config = dict(
    n_layer=13,
    norm_place='pre',
    positions='rope',
    bias='qkv',
    parallel_block=False,
    init='trunc',
    optimizer='adam_variant',
    decay_shape='linear',
    steps=10192,
    dataset='wikipedia_en',
)
Each number is 128 + 32 x the weight over its row's rms, rounded and kept within 0 to 255. Layers, rows and columns count from 0. Numbers have three digits each. The size before them is the row's rms in percent of the matrix's.

# layer 10 MLP up, 192x64, rms 0.161, rows 16-49, columns 0-63
105:133107091138108133192127077115126153146145106140147188146136123099160116120092141088129099142074160135114163122150116139200095140103134148090180146130112128171064079073139157099190202169165125
115:150098146091158079122132109104151181184064095107117067093172129122146148124087127084199124102108166142164154092102140115091197126151140192075165130113174150119126141117126132075132127108116157
108:109212111179104106129150188182096189133187148162079158113079178082106122170135143100132116085075171112134136121101083089119094141109095104146127100130125156140114124105169172151096122106130146
086:115101134099153114124158151151140063087101096132097141193165125184189089183140161091142115158077128145138115092078162101127111146152126070127128119099146089205118156141163161124102093069127119
102:147090174145100122096151158111110141125165139129078099128089146112087191114099095164136087183069151139137160119155145145152080145074172119109110130124202111194126167127101110105157081146081175
096:150140049109081134165129073110159131123135140140122072107162140112160109173152099085146154101131102158142126192094077105178131116100181116155136124107194127203112159151125150074086131101157119
111:168107079087169136123107142055112062155168128140151148119104097149130140137145098120138053123108075141088130130135126121133116181087105122135073146181146111112179101167155093125150162201185130
096:162146149114094111111150161156143134128146091129092096087133157076127192123120091227105093106207166153102041094118119095134099135116115148092111148118108094113104130153135134131160157157093178
109:166110175101110166075129123117119112112097121162143161109177114148131204135075060108090131181182114132109098153096085101174195124177149114115094142135099143046129134123090141127111146116140153
090:167145184194109071126136111115065114170210175104086071095117149121117115117163135167111116145136097114130070092113116117169133154118107108125083107153141141135115136128074061136108182095153116
101:086122070097152123137092113186177081182109084135085124116090099152170130121118130076121174135177128106077166098176133107121177126090174135083147152166122095140135133119142145075142081101182153
091:111117092069165115191124133163106112121165063160114164146164189110178077163159122072128131103091101086109129117137098109150172114139078148127113110099132141135144091136134159155154213081137093
100:124151161112151111099158137141152092109163144121058099121149087247108126131204133106144149115096151091134124144101112151117129079147167132143086086168151101179100156095160095173150160108126150
102:106096134128144124146106111143126146145107112105131143126137086109123157096008097125141148114139152034120151055134179163142142154139134188140217136105163115109148096150105116150100107158126111
098:065106174125151154116115126164079083136150144125138121138184112158119095163118132109112147026121135171183076139095133125114095167145127175128131075077117113089103121165169165183119130123081104
097:051136141160150185151142096056135161118173114133209129128097147117154107073184106125121121123101122107127097171110189096108161077168129118139092104126126140080159091113113175183115109151128137
082:149153113166155143047168156126139136191127088142139124097133144115110063143141090122125182133129156158141150122142142161082089125139103123138178122165105064064119204121102137157160094093070155
113:185108111120146116178111092077093093156126090082152135099130136136101152072139088232143131128154151131177154144087140106150031131126138130138165097161107188138106084144129146110115127110115138
098:165134111135151134106113177194129122194074130121150123218131164122126070085117173170094132102151128094174131153120122184155132116159139104181055157098159107141137088114110129143097092106120155
117:159152116160115096148133093122144195145112181111110149103102120117140128151097124069128134158136130180099104134091115214138152077139083160105165117144119063073091110088178117087106185136168159
111:131139129096122084098144154129145106136126132137121111171154160143207161091156050189093128094118145063110067132144095071146086130111129096124120182129123123092130111125219123163137145122088160
091:091100155101093076156124089074090111117173114121112119129077192147111169143167084127168106111138115122095118111161169044148102170155175172083098101157136140124116135188120102160135189117130134
101:184077140187170116138136124157120150106158129127160126151106169122122126143116117141160191195119133095121111127134067132168120120093124178095126071123150067181070059134103129153115142169187113
104:095142092196121147138086149057179166076153188156160132114134140186166088145114090194080118123091124123117114146113152134125149088122090089108106205102100125136145111079152107135107095141133122
103:119145132092159148143160136143119127129112130151133160213104160118151107132134090168085147097182098080131116181088175116062115070075176154107126138151096184127208120166145130173134108140137123
096:143106136172103184118206087145168139087157147090119116122166143121097135082093087155094171170134141087129120183118185125144143155116125150164137073119158070118103108129088119129128064182084105
098:136146124187122134154091105171076134176158110104106082129134177118104164140136087139141091070099163147146121109154084164055163146171113110179127130180117088107100163132075105119080146100161080
092:155153156152153069139091145152118131197120142145119133160100101190085155172126148079114106097076112090111174105113086125107146146148146179085111155133076124176099164082154105131091164156184173
086:149068124121138126127073142129119117182100110175181083108138168151145128130125104119177171190105120154163186165147066132117198084180159095094150152109113139135171100126081107156108104121128085
100:148076108130148139154103131154134113158117189106111086144042113119072139139135179096105124082115121066165142123121145087160133143141111155141123094092072116171116165088205143090118086184130153
087:141154174133078083177042150193129119146144086143149136141147153122128187123144069159083138154165141120088141111093072103124104102122183092100120124123110173154106075111115158099076149144119160
090:129139115146085123157176125154091147130099068181146100155147185116159132117066132096152131132134096111130204073123202166145102112147111107118145140178087174148145105079085103174147138082143158
102:139143105081191151088085159174112093065123142083062146111130120185140121114163207148196096115123137114133115138119191119165105136128067127136136136082126139083143099130125095127159153083151112
105:059092153140142114066090100163187128105120130135145152119122133138128112154122136152132203158139093189084080122074109146168090146108099098132106119076151137113143157168052154094147168132105082
# layer 10 MLP down (transposed), 192x64, rms 0.147, rows 16-48, columns 0-63
104:105138114124184150139142098100152124226104108146128135148161130109119206131099091098120083070138140131154105135173154096077156156123082154033147176152113122100127110129124129162151123090088144
111:121093124174179146142122190130121146060192190183158133142089094101092121088104165083176107132112124166146143078128126091157108109131086101166143069110148116178113109124094144136096114080131147
106:191142124178128073144116124150133111224179167136114125130074146116124190120129196089136111074155144103080112135074117140083097094120079145149122100152123142157135130148117142096098099102107180
088:091146121145152222135187103152093116131181122147141136096110097122117130105126131131098162129071126148094121154104140141097128066090181110178119089116191130172112135135112145103033127107176129
101:109086133125135163108082167125150140124138084119119127100157132115175096124084132087194093120186177133186121115176059156116099074135131123195159074161111098089160147150128091123165106116083112
101:111137119145120181092129133130134140174112182098120171093117154090122083118111167142121073123165163158168130106102123193177101114099081141161141115089019077123110146088136139105129166149154166
109:131169138136191094134115110134090074126172165107170161143094120147099135096058143123123129121125115136133082179121093145094072116115188172136122133251158103142142138095097147121140105099125143
099:197177130113174105087199130098112206107114122126157102126140143133112148065116110109105110125145183102108119127116126121130099078132127142117118165147227110125100076114133133152118096117051159
107:166131137101163129096098140135087168129096116157136208087088102151172151128122139174078119179118189192137120134096069124146131123141091093167156078110134141137050101145115085127148148083106146
092:140125115170068090093101144101150068207088131120090119151164149129104101126072091162108135102145104142152139181117128181135121116128111121191130143206129175125169146169085119147151131118068105
103:149131106110107058140097127128099151109117161161177109142138141126100049135158124141201139138145093127123128132161185147098137028163091112177124109150079088126181104151141128103187138117097118
096:092064137175124120151145115092163161110145150145070144112124121138143114157086086151130148146030144166187133091159146057107173123129160153159167095145160098130115093145076101129162140095143091
101:145127168127122165105097123137112114186133170131143114168159118107097125176181131129098149096064079168153048176081075124116130225118153088147147154131105146091112149108110121126107137147104180
104:172146161119162065144143151071150132108144141126115168097169103071126175087102185158144145097105123127103120094131140133127181004088101133104114131116143120125093111156166125095157097161149146
098:142191144059082107150134147124113130167163169120129116058176158107152252061109100117145114119129119124098120140132155095133121134127118111129133134202092136147128124089123131142155116085092152
097:173109222157063082085103134142157159157137074143095117129108113152114113161082120161098170174128163122070158083098123133131080181130125161142133156169147079105091127142118177120103105150119123
086:157101116090103086094092127120177083200167137165064137104143139108133139188136104098142161161133115155121205130114112149164192108142135132105146084150028130146139089117147113117133131117122090
109:118143131158148215100134125202166077099143136063152098117149095158154158153098141155163117141131125140077069136159139162121101090137107089157121178107136105116109087056093116132127080134171159
097:075089106144113108179155117168106107057090115130163154156168177116170170082112078147152111070162121129102095149167146134155085072124129094125118123103161152155159168148151092171074133090150104
115:108172147136110165100162156135173145094142166129159108179153111148154111119155170131114148105071055170150136056158061095121151158087056145125163127103170129089117134082139124100133145150111075
111:101156138121112126135154181157103131094127184091088127156129154070150145131139139180072127095134143073123160108178107116170103205125174125128061095131073153142103151073190152148128117095107136
090:079132133085167235073106181193181073149095151137121125129112119119180105130109181141133141125157089099129127119139115152111139154090070125133156139153097165093141110124116113130127069181132112
107:124172101099094195102116154147116065132089154137118086103122143090146188109133190136102162128103136126173107111157145165169162215132075152106121153110101142066159086169137146127138147130115081
106:102079103091098153119128115136150095165144132119148151105103055135172095087109148179090160152195100124122100129123120169140065217102146140154113163146145127172106124131186105126179131097165086
100:150106132203152139141150066111112162119136093099132111122112111145085157147176073153110143143143180165202205154173102128122097176098132105117082093088137117143101158120126078133130062137097131
100:169082118050182171140099135154140106147135179078141106097099104125117162110078180113187176119107097161157152095107149135168155060076097118167182153102101132120094116147133115119158128126154146
099:150127183174054142099124072108167177112088170146137101119143101097097105116165102119136121099091123095101102126126102162191152100113150181170114103104183108092111154137068168149110168179141101
100:120162110172116114158087151118105162153109123133153143146081133166130131165120183107128100155147168049114176109079127157083129120133078120111099197150024178142128101125145103117080125131121167
091:161141137162099132144152126171101147133143129100104134134116159162091111124092131142132151116092078098157144106127136199114143000098172122128105146112103109124133134128148153153151109139124131
099:090139113105244126198106115088134145186157105114153142129127099083158093130128084115195119103141115115081129096155103148146134109080127130170065108110141120153138176150108156130159154083127153
086:121172143118144133084194126152125098120105191132097132126137077122178066166159127118093203136122090130116102115173122145164138156121129154137092120149185062106133146129157143090119136138115027
088:032158119112107152194066156146172094109071114108112135165131114077093063138143092177145152130155066128076155136162175120159098129140151150125150113151093145135112129154125107162150117148107163
106:133095116058122142151126098146134164103109144120135178118157157134092158110127114084118126124141187107174181193157095140186086038130138177171131136143069099172089123100145125084132133124110091
# layer 10 MLP gate, 192x64, rms 0.164, rows 17-49, columns 0-63
130:107178096145072147173159127161124045054193181134104137096109116141090119144164113141115150164137116135157184158131122093161138176104138088130105072133117098152142094107102170121110090178140145
097:146127107168124196114199095123138125040094154114112118141132117098136101127123113102114201140141136106208193162162145179108119123148128139125115111134164128094081103122089111153176104173108078
090:114167180120114167166093146098100113131134187110144155088084148106108186055152116123117143066161128163130066159132131116101174110096142145134120116103170142072186129135087146198156118134129174
108:108112162143070096156107177105047074141098132150153122053091120131169167161118124123139138146112118173162216111134126120148149193129120154101176078085150141091138103124116103140126117168150149
092:164144119143136134127148127073167141122133202115079193115108117068076167067063148111089175128108138143128158120127112124134105140141113088115121141149178096129117093077084201106167094132087140
113:092125162098137112150118103184137166123123103100130136106159119194109137145101141143208144148121126186103188068080118138123162198130092178118156112075134116135101124110060138076095124107098096
091:122149084115090134147078134090126150122120179048152131093120115135155174108092142075165131121105061177090138151176111095143169108109143206147142119149134112139113088057140164072145146156139120
105:121141082190091134122127107110156099160123131117112118139149129143130058110104144109168150098139094186136190151061154114111161168118122115116093149053200105139140128089117124118093099196191134
094:091103130121169134132074096166129122139079114164143136035113127127101079158133081149159151107078081147187087122185142126144150131104160158095131088086155144127201118113118088148101143142182110
088:092149085090112159099121092116135064118114198110175168101134061110123132125073109162141113145113102080122158151180141114107125152044149123162097107190129069161141132103152128117133115151180102
096:152139105107135202173088131121128115139133089125186082142115075106161149118167156141193152152082180124110148114130146127105124105082163153130140138122107151091074132040143144064057134132116118
101:138090161125138122154099113114118117137117152103101104128111134078136154119161137166168161134086114092022166096188172108100132163113134155145156124087191103167102076158190125130192091145132119
099:114109101084073120136141162170131132092095189174128107136119169192120120158155108101146118198091096171097089060149122106109087176092137152087126057177115148173116102132146136135144155150105127
095:125161083122137054145101117102130176093178180122156137167111114099129057142164158129150138166042109129176191072101101142104140165137136183127142117099149127129128109088155132153158091169124120
099:134116213132118137133171104129123163160128066129181115123147147154050108112107159117181127120089136156132114105172166120162062177129084106141190127135113101144087147071089160095117156100098134
087:189132070117125175184157142099105137148125087162123183136047112123155147086118156189116126087116052137116096121187170111134099121154127151119109160138101169144089122125137124187187129119124128
099:130173129159093130104143123119148156127142150189056142108113083112125168132101178092127156095087084127160147076117129220113201165115078090087144143067139099135130137097151146133114104167138135
105:083177051180143140099179137157151106084107184099137155122072149175066090114104151114128168113150131141153097150107132172158157169132140128147108061097116118130128136162062127094116102174115119
123:147177098142098155127146161115111064086172129125103126124160121137139123141157150135114150108121107085127169173165168099123122223133139124155110032090124082191122112154076132123144089087154158
117:068134111145145160071158114138141146072169150151162125103149076130125108082129148112163174207139151154143153092132163141151124132115128102157193115070148085092114098172045134135138087123113097
087:179122088164067036177140100094073114121085156128117131148169125135095101100141153139113125164160183162105102162080077150121148101168105150101187156146130076116128117141114115116118122154180096
109:068161126160121194157141109089102130139109162145112134115181097159104116184120158092104126084074164138130150142105130114165085197150115065139147078077142180098170076121094129162164114118139136
101:139143151136102123109195139172127071124130136111151112111109114108116116152115153187130138133154106149121130103116165186080094166043086099125113183104221115127137111113143126129153062187109086
103:094146138143088099151078162136122094124191190147112169144104136160114090136116174101094126115127108099147136083126119065153065174085111167136098123139123131137106052141090167075114158069143164
103:122116077134087103122125119127073067135179115128159147063122098161116132136166133115147108113160041127165158075165154141175106142137125107096183114076155172190174092131146125095085132106139145
103:116151170144119154122074149123137145167130112130156073114159048119095100134070163062104175158072129114194091140127150148157159171142111127109153109165131131165122152092104168168141076175162114
111:128127118150085122168117085140148120135152157107132183098176060181090145155104149127173159129105174154136180105170095104137108134125106177105167058088106080120074145114122150135160136153178190
078:128119116135171169124132176099148134124150144165138170134100165067094103149109141111082130159107124085122150184129110143115109051128169133130152108123104104175100150082142163144154204186188196
096:162110143169119160146107119161103125140112143161090057180113152170093099038149146143090115154069112146164106174120153128156122141140159116144143142128185102109157051147068122080122091154142106
090:108123180221136139094119120064123161132124156138085102134152211148052098147076157075124142126105131112157109138111123146157099139139105122107113132180156110136119132120081081139144210119132101
083:145170161085136195191070177164128079149127120088151194178079110115109154145117108102145126115159115118119141099150178103128181160113150138118111111141082135066155123103148154087072129095091141
096:154130136128150143150165165072105140081170129074089059134069152133095125077071139127150133154129108139217142115114196113105122126093131101180103093131161111167117135147133108176174101091109110
098:139082141096062102087120116178143122114133142093164142119103164153123111138164202106140149155137124206129106085120179163154112175066124108133147097050183118098166131148107118129073113132108104